From a checkpoint of a small transformer trained on Wikipedia.
Size: 12 layers, width 512, 8 heads of 64 (4 for keys and values), MLP 2048 GELU, vocabulary 11138, 40.4M parameters.
Architecture: LayerNorm before each block, no position embeddings, biases, tied embeddings, ALiBi.
Each number is 200 + 20 x the weight over its row's rms, rounded and kept within 0 to 999. Layers, rows and columns count from 0. The size before them is the row's rms in percent of the matrix's.

# o: layer 3 attention output (transposed), 512x512, rms 0.0363, rows 38-54,102-117, columns 0-63
# v: layer 3 attention value, 256x512, rms 0.037, rows 39-54, columns 0-63
o38,114,204,223,208,236,188,187,198,202,181,194,228,200,184,205,228,174,171,221,176,164,229,194,209,193,226,213,219,177,173,190,187,230,206,228,190,214,258,217,159,186,208,231,173,150,201,211,256,207,221,193,200,178,211,178,204,235,198,228,183,158,215,230,233,224
o102,078,211,187,206,238,221,203,231,229,168,191,200,204,169,192,218,183,171,206,189,148,214,185,201,166,205,224,199,195,194,194,209,196,165,228,196,215,282,206,187,195,183,250,187,200,206,208,222,210,199,206,191,200,214,201,190,195,216,228,188,142,215,209,185,200
v39,151,204,206,163,206,189,179,213,190,221,177,206,193,203,194,193,193,203,202,211,214,203,220,196,224,189,233,185,218,228,191,169,230,218,198,208,200,218,207,184,192,212,220,213,194,227,223,234,250,219,196,163,175,164,212,167,172,226,193,211,232,195,202,186,217
o39,159,199,212,219,168,190,217,201,169,189,198,194,186,191,206,184,228,202,185,207,217,172,163,179,189,208,168,221,203,182,192,220,169,184,211,198,183,209,203,220,209,191,187,194,258,187,182,214,177,205,212,209,196,251,201,195,243,170,235,191,187,226,214,173,186
o103,097,191,189,207,193,202,230,189,231,187,205,200,179,191,221,216,220,214,190,215,184,180,192,197,194,209,165,215,194,161,215,213,200,192,215,213,184,195,198,241,196,212,200,189,259,165,157,191,165,158,202,222,205,252,204,198,231,192,223,211,188,215,192,180,196
v40,137,204,220,180,182,244,196,170,152,231,240,204,196,234,184,170,184,210,178,217,200,200,223,195,220,204,193,182,188,181,171,164,199,217,224,197,203,207,206,203,191,216,188,206,190,245,194,159,212,212,218,166,209,186,193,171,248,223,200,216,229,205,202,244,177
o40,126,196,197,204,174,185,178,222,207,195,212,210,229,168,216,223,203,182,237,235,188,208,184,188,206,207,184,219,202,184,215,232,211,160,159,202,228,199,231,151,219,188,202,210,205,177,185,237,161,223,203,218,176,164,177,208,198,202,228,177,137,207,194,157,215
o104,089,215,182,236,188,221,202,232,206,190,211,201,243,170,214,189,232,197,206,215,193,210,182,199,181,197,195,185,214,202,233,225,188,168,169,189,208,220,226,190,212,193,207,221,198,182,186,219,199,193,200,218,178,169,192,197,150,217,218,184,156,191,197,134,206
v41,112,206,186,218,176,213,208,214,200,189,180,168,196,202,232,177,214,190,227,217,191,182,180,198,193,188,203,234,207,192,203,185,173,162,229,212,199,196,210,196,212,192,173,170,193,239,212,205,208,196,187,201,197,224,214,186,193,183,210,199,218,205,159,208,200
o41,115,186,215,169,225,185,198,161,225,175,226,225,206,187,217,217,199,187,207,212,190,201,222,202,240,206,203,210,217,208,204,219,206,227,161,206,205,176,206,195,178,202,205,196,173,193,230,230,202,200,169,181,196,216,180,230,187,185,193,248,178,209,223,193,168
o105,088,175,216,183,186,198,197,175,208,234,196,209,172,180,185,207,229,205,205,174,182,220,219,211,209,203,192,201,226,254,210,208,181,246,194,191,183,213,189,219,207,229,180,182,206,188,189,207,200,214,190,204,182,203,200,211,187,178,172,245,170,204,213,217,188
v42,143,193,204,223,226,201,200,182,201,223,219,226,170,198,191,245,229,195,201,171,214,230,207,200,182,200,211,201,238,195,198,207,194,204,191,194,215,208,194,152,206,232,214,211,190,218,155,190,196,222,225,202,185,204,210,191,210,227,212,154,199,223,217,225,162
o42,149,225,238,188,167,199,204,188,165,172,175,158,209,182,219,185,209,227,185,261,205,204,166,218,223,196,221,228,216,190,186,191,241,186,206,219,220,198,210,216,218,187,199,174,210,202,228,194,179,180,219,194,198,192,209,190,157,212,207,220,226,219,219,212,229
o106,098,207,224,166,189,201,189,213,202,170,184,162,185,209,206,201,190,178,222,247,187,191,169,207,224,210,187,232,207,186,202,196,205,175,245,208,173,204,227,190,214,179,192,183,204,197,236,196,184,171,207,216,194,172,188,184,214,203,223,195,221,179,206,185,209
v43,138,193,198,230,188,190,208,199,201,203,207,184,208,217,216,188,177,209,208,206,188,212,209,198,190,188,161,206,197,191,193,206,211,183,184,220,253,164,195,198,215,200,188,192,187,192,193,203,208,245,183,191,195,172,194,214,216,242,209,244,168,183,202,190,202
o43,149,169,191,172,161,202,200,209,239,221,192,199,204,175,216,226,175,183,178,200,194,192,189,213,221,178,200,193,222,229,202,198,170,195,192,203,192,185,222,179,198,190,199,206,194,203,219,196,197,175,201,193,229,207,169,168,174,197,212,161,223,220,205,164,206
o107,095,193,189,165,162,187,188,196,187,206,202,207,199,179,188,205,185,191,174,190,198,185,211,202,216,181,232,208,225,215,207,202,182,211,217,230,207,203,195,208,201,211,163,184,195,205,219,182,197,173,217,211,204,236,187,145,190,191,199,191,249,220,197,205,207
v44,123,177,209,170,206,166,206,212,233,215,206,211,221,181,161,241,187,201,223,181,207,218,202,184,196,203,210,182,190,226,214,215,224,225,183,223,200,199,191,206,185,204,217,188,221,182,194,247,184,221,215,201,186,194,206,213,170,201,183,166,189,192,210,180,226
o44,123,196,180,226,206,210,215,215,195,180,182,194,171,203,196,136,207,221,137,192,198,191,216,190,183,201,184,223,224,191,198,213,165,188,247,187,168,213,163,227,186,217,177,221,243,217,178,134,227,177,206,194,221,199,201,202,228,188,189,187,225,193,181,205,192
o108,082,208,193,216,197,184,210,238,193,177,185,210,186,233,227,147,167,205,173,224,212,197,178,206,198,205,199,235,199,157,169,183,213,165,227,202,203,191,176,213,176,206,188,212,193,222,193,164,220,193,192,204,227,225,192,215,254,195,193,207,224,200,186,199,207
v45,141,189,229,175,195,204,184,204,236,218,227,193,206,198,197,175,173,170,179,211,196,189,181,202,204,203,193,228,213,191,192,200,187,191,187,210,188,178,192,198,185,173,212,202,239,217,235,220,206,199,199,195,226,162,192,227,180,189,202,246,195,217,202,204,198
o45,150,161,170,202,193,194,184,219,206,164,208,216,221,212,185,193,215,181,223,184,181,181,217,191,187,215,185,192,205,209,204,221,185,205,220,167,199,226,194,188,214,222,194,199,187,185,176,196,196,219,176,218,199,188,199,163,210,182,204,169,185,200,199,171,219
o109,091,180,204,220,178,180,179,208,163,191,197,202,214,214,217,199,211,202,220,180,199,180,209,202,189,194,235,176,197,208,191,209,222,193,157,193,230,209,201,213,219,232,185,173,162,222,166,229,210,233,204,192,172,223,193,193,185,194,237,196,225,246,192,181,196
v46,127,203,225,172,211,180,163,219,229,220,196,225,207,205,194,207,220,179,251,192,198,161,177,205,205,181,190,228,205,215,195,207,205,193,206,174,181,200,196,154,206,169,210,245,220,211,198,250,216,172,216,228,226,186,190,206,194,206,211,204,200,195,197,196,188
o46,131,201,188,217,177,219,208,203,160,166,210,209,215,198,213,223,211,201,202,205,233,196,223,211,194,198,218,210,209,195,198,212,230,239,183,223,228,196,195,227,226,221,219,186,188,192,235,200,215,163,181,203,210,204,216,171,197,197,168,195,262,216,225,186,207
o110,093,198,238,205,175,212,192,182,188,203,201,194,166,187,188,239,190,184,217,198,210,226,248,199,194,176,211,184,177,198,201,211,250,184,194,234,222,221,201,221,202,237,209,142,183,179,209,201,198,186,227,198,167,211,207,158,205,210,190,186,221,214,207,246,212
v47,116,200,205,213,181,232,195,197,186,206,208,204,210,205,160,180,256,192,153,204,220,188,233,202,229,204,212,173,201,198,210,180,200,187,208,192,213,213,182,208,210,231,178,195,201,188,204,147,240,204,186,153,186,203,187,184,207,223,195,209,233,176,176,234,203
o47,124,199,223,197,210,179,214,195,194,194,193,211,183,197,230,196,213,212,212,240,213,203,205,200,195,208,171,212,169,167,165,196,223,180,167,207,201,202,216,163,172,187,210,198,196,233,207,257,153,231,227,202,178,206,182,230,209,178,218,212,145,216,250,185,195
o111,085,180,182,227,208,201,203,207,221,213,211,168,169,175,194,180,191,235,194,210,176,210,201,204,173,214,193,187,208,220,209,200,204,213,238,176,200,181,215,223,192,195,206,226,199,195,167,185,175,190,199,224,211,193,220,224,189,175,187,216,146,207,206,175,216
v48,129,201,174,169,183,224,227,208,226,195,189,187,188,204,205,206,183,183,204,203,213,200,182,201,178,186,246,207,197,217,184,197,205,213,204,223,232,191,202,199,205,208,195,193,220,194,205,210,183,182,203,201,219,194,207,203,151,172,185,204,202,225,185,178,183
o48,131,226,213,197,218,201,202,193,180,225,192,186,203,192,169,173,203,212,207,196,168,225,217,178,214,208,194,210,190,182,204,193,191,207,256,193,203,215,167,197,174,201,207,170,205,179,174,175,207,217,211,227,175,208,208,199,238,219,175,191,202,180,202,228,246
o112,092,215,218,193,232,185,178,229,188,207,191,219,210,204,222,195,197,196,240,198,192,187,196,226,230,195,149,226,210,167,187,210,204,188,203,191,188,193,197,179,176,189,231,198,192,225,218,222,205,228,196,208,183,213,178,206,227,212,236,188,211,196,218,181,212
v49,138,200,172,214,201,199,182,159,226,197,195,172,170,215,189,206,197,208,196,200,187,208,216,206,220,224,228,207,233,178,170,185,198,196,203,188,181,191,211,180,171,194,194,163,186,243,245,192,198,228,203,191,167,214,185,174,178,185,206,197,225,200,208,208,237
o49,139,195,222,202,189,212,189,227,187,198,208,180,202,199,210,183,265,196,221,176,220,195,173,199,210,208,166,159,196,228,189,196,168,195,214,214,158,194,227,212,212,206,223,209,207,206,169,222,215,220,195,188,187,172,189,164,239,178,208,194,195,201,210,204,185
o113,094,197,226,200,181,188,171,226,175,187,230,201,192,199,233,201,232,206,228,177,202,178,187,194,227,215,183,217,199,210,210,237,204,187,186,197,200,147,230,195,223,202,197,210,202,197,161,188,190,199,184,194,191,186,186,206,228,169,204,232,215,241,183,188,197
v50,121,201,220,155,227,172,183,192,217,180,206,196,196,161,234,184,195,179,189,214,175,193,190,212,153,181,183,203,234,162,186,166,227,189,214,205,206,180,202,190,167,183,184,205,193,231,213,230,187,207,235,182,215,207,185,205,167,185,231,207,219,210,221,178,196
o50,121,196,175,207,165,215,221,206,186,194,216,179,189,219,207,252,233,220,198,161,201,215,198,210,202,202,189,187,222,219,230,195,161,235,190,197,164,195,174,215,216,207,223,220,204,190,164,157,221,203,215,221,214,184,200,122,217,198,215,212,199,205,199,180,210
o114,092,209,181,211,178,201,235,196,199,167,229,211,215,220,205,208,214,206,203,196,214,231,180,181,242,208,211,192,193,230,229,195,178,222,166,206,194,211,184,184,201,205,214,197,220,172,188,184,237,223,212,215,201,191,173,179,227,213,178,200,201,144,195,157,213
v51,127,192,223,185,197,190,185,193,181,206,228,223,197,178,210,215,231,172,212,219,199,201,203,199,171,211,193,169,205,178,171,212,228,207,228,190,155,241,204,184,193,186,214,215,204,202,201,163,208,197,226,179,201,217,200,188,184,231,216,173,228,200,174,234,172
o51,132,222,185,216,161,178,220,191,181,170,194,188,205,223,209,184,216,270,192,194,218,206,199,203,192,195,220,223,209,193,198,205,205,185,154,207,253,185,202,232,187,203,163,187,201,200,211,205,184,204,197,193,207,192,217,178,186,184,179,215,211,194,210,194,222
o115,105,207,189,223,172,192,229,183,219,191,200,191,215,218,187,186,202,235,182,190,218,229,176,172,205,216,203,201,199,219,225,177,169,197,186,211,220,198,202,212,200,182,174,189,197,191,186,219,213,212,192,216,208,171,196,206,216,166,175,210,192,150,210,167,210
v52,130,193,189,192,245,202,188,194,181,173,199,166,212,194,184,180,240,213,211,195,210,184,187,202,201,220,168,195,190,167,213,188,204,214,235,190,199,185,193,191,207,209,184,188,176,210,178,176,215,173,198,229,240,204,182,213,220,227,223,177,212,182,152,209,196
o52,130,199,228,225,199,215,196,206,231,177,222,263,230,174,217,245,189,180,195,197,210,179,221,197,197,197,194,190,190,214,185,241,234,221,155,213,227,190,235,227,200,187,198,198,204,216,226,234,187,203,206,174,173,190,202,222,196,169,193,217,191,206,209,207,177
o116,102,207,219,231,178,233,203,204,234,214,206,225,215,185,193,212,205,207,174,188,187,214,230,192,190,179,230,168,199,241,187,223,199,181,156,190,201,236,231,245,193,204,199,186,233,177,195,182,211,212,227,188,173,193,215,201,167,171,158,219,188,201,208,213,216
v53,105,190,206,215,210,193,183,170,200,209,223,221,207,181,180,207,189,212,182,160,192,253,220,179,202,217,167,182,213,219,167,208,218,192,188,181,191,214,214,183,173,200,224,186,183,199,184,198,185,251,194,211,186,201,191,193,203,217,207,198,175,208,231,206,216
o53,107,187,200,193,177,208,208,217,182,235,186,174,192,198,211,188,190,230,185,205,216,200,165,217,197,190,207,177,191,183,220,169,192,196,203,228,194,203,225,234,194,189,188,212,216,231,179,187,219,187,244,213,215,192,213,158,205,218,222,203,234,183,171,197,194
o117,072,188,162,171,209,186,201,177,181,163,206,195,208,193,183,182,181,220,174,229,244,174,166,198,214,201,225,187,176,158,266,192,212,243,232,236,217,164,214,230,197,175,174,211,224,190,167,169,235,161,202,210,229,207,194,186,197,208,203,200,239,156,169,175,207
v54,119,208,201,153,196,222,229,178,198,188,213,194,165,191,201,196,179,193,224,225,198,179,172,206,168,195,225,230,210,173,179,197,191,227,225,233,213,211,193,201,202,202,215,191,192,204,176,181,193,160,208,232,209,209,196,205,235,178,218,189,223,211,162,242,176
o54,129,225,184,187,216,200,180,200,238,178,181,193,225,202,183,190,201,203,203,195,202,185,232,183,217,198,207,157,233,232,199,235,196,206,212,172,244,175,185,212,216,187,186,170,205,180,214,189,198,214,128,154,176,194,206,220,171,205,159,201,192,192,189,191,221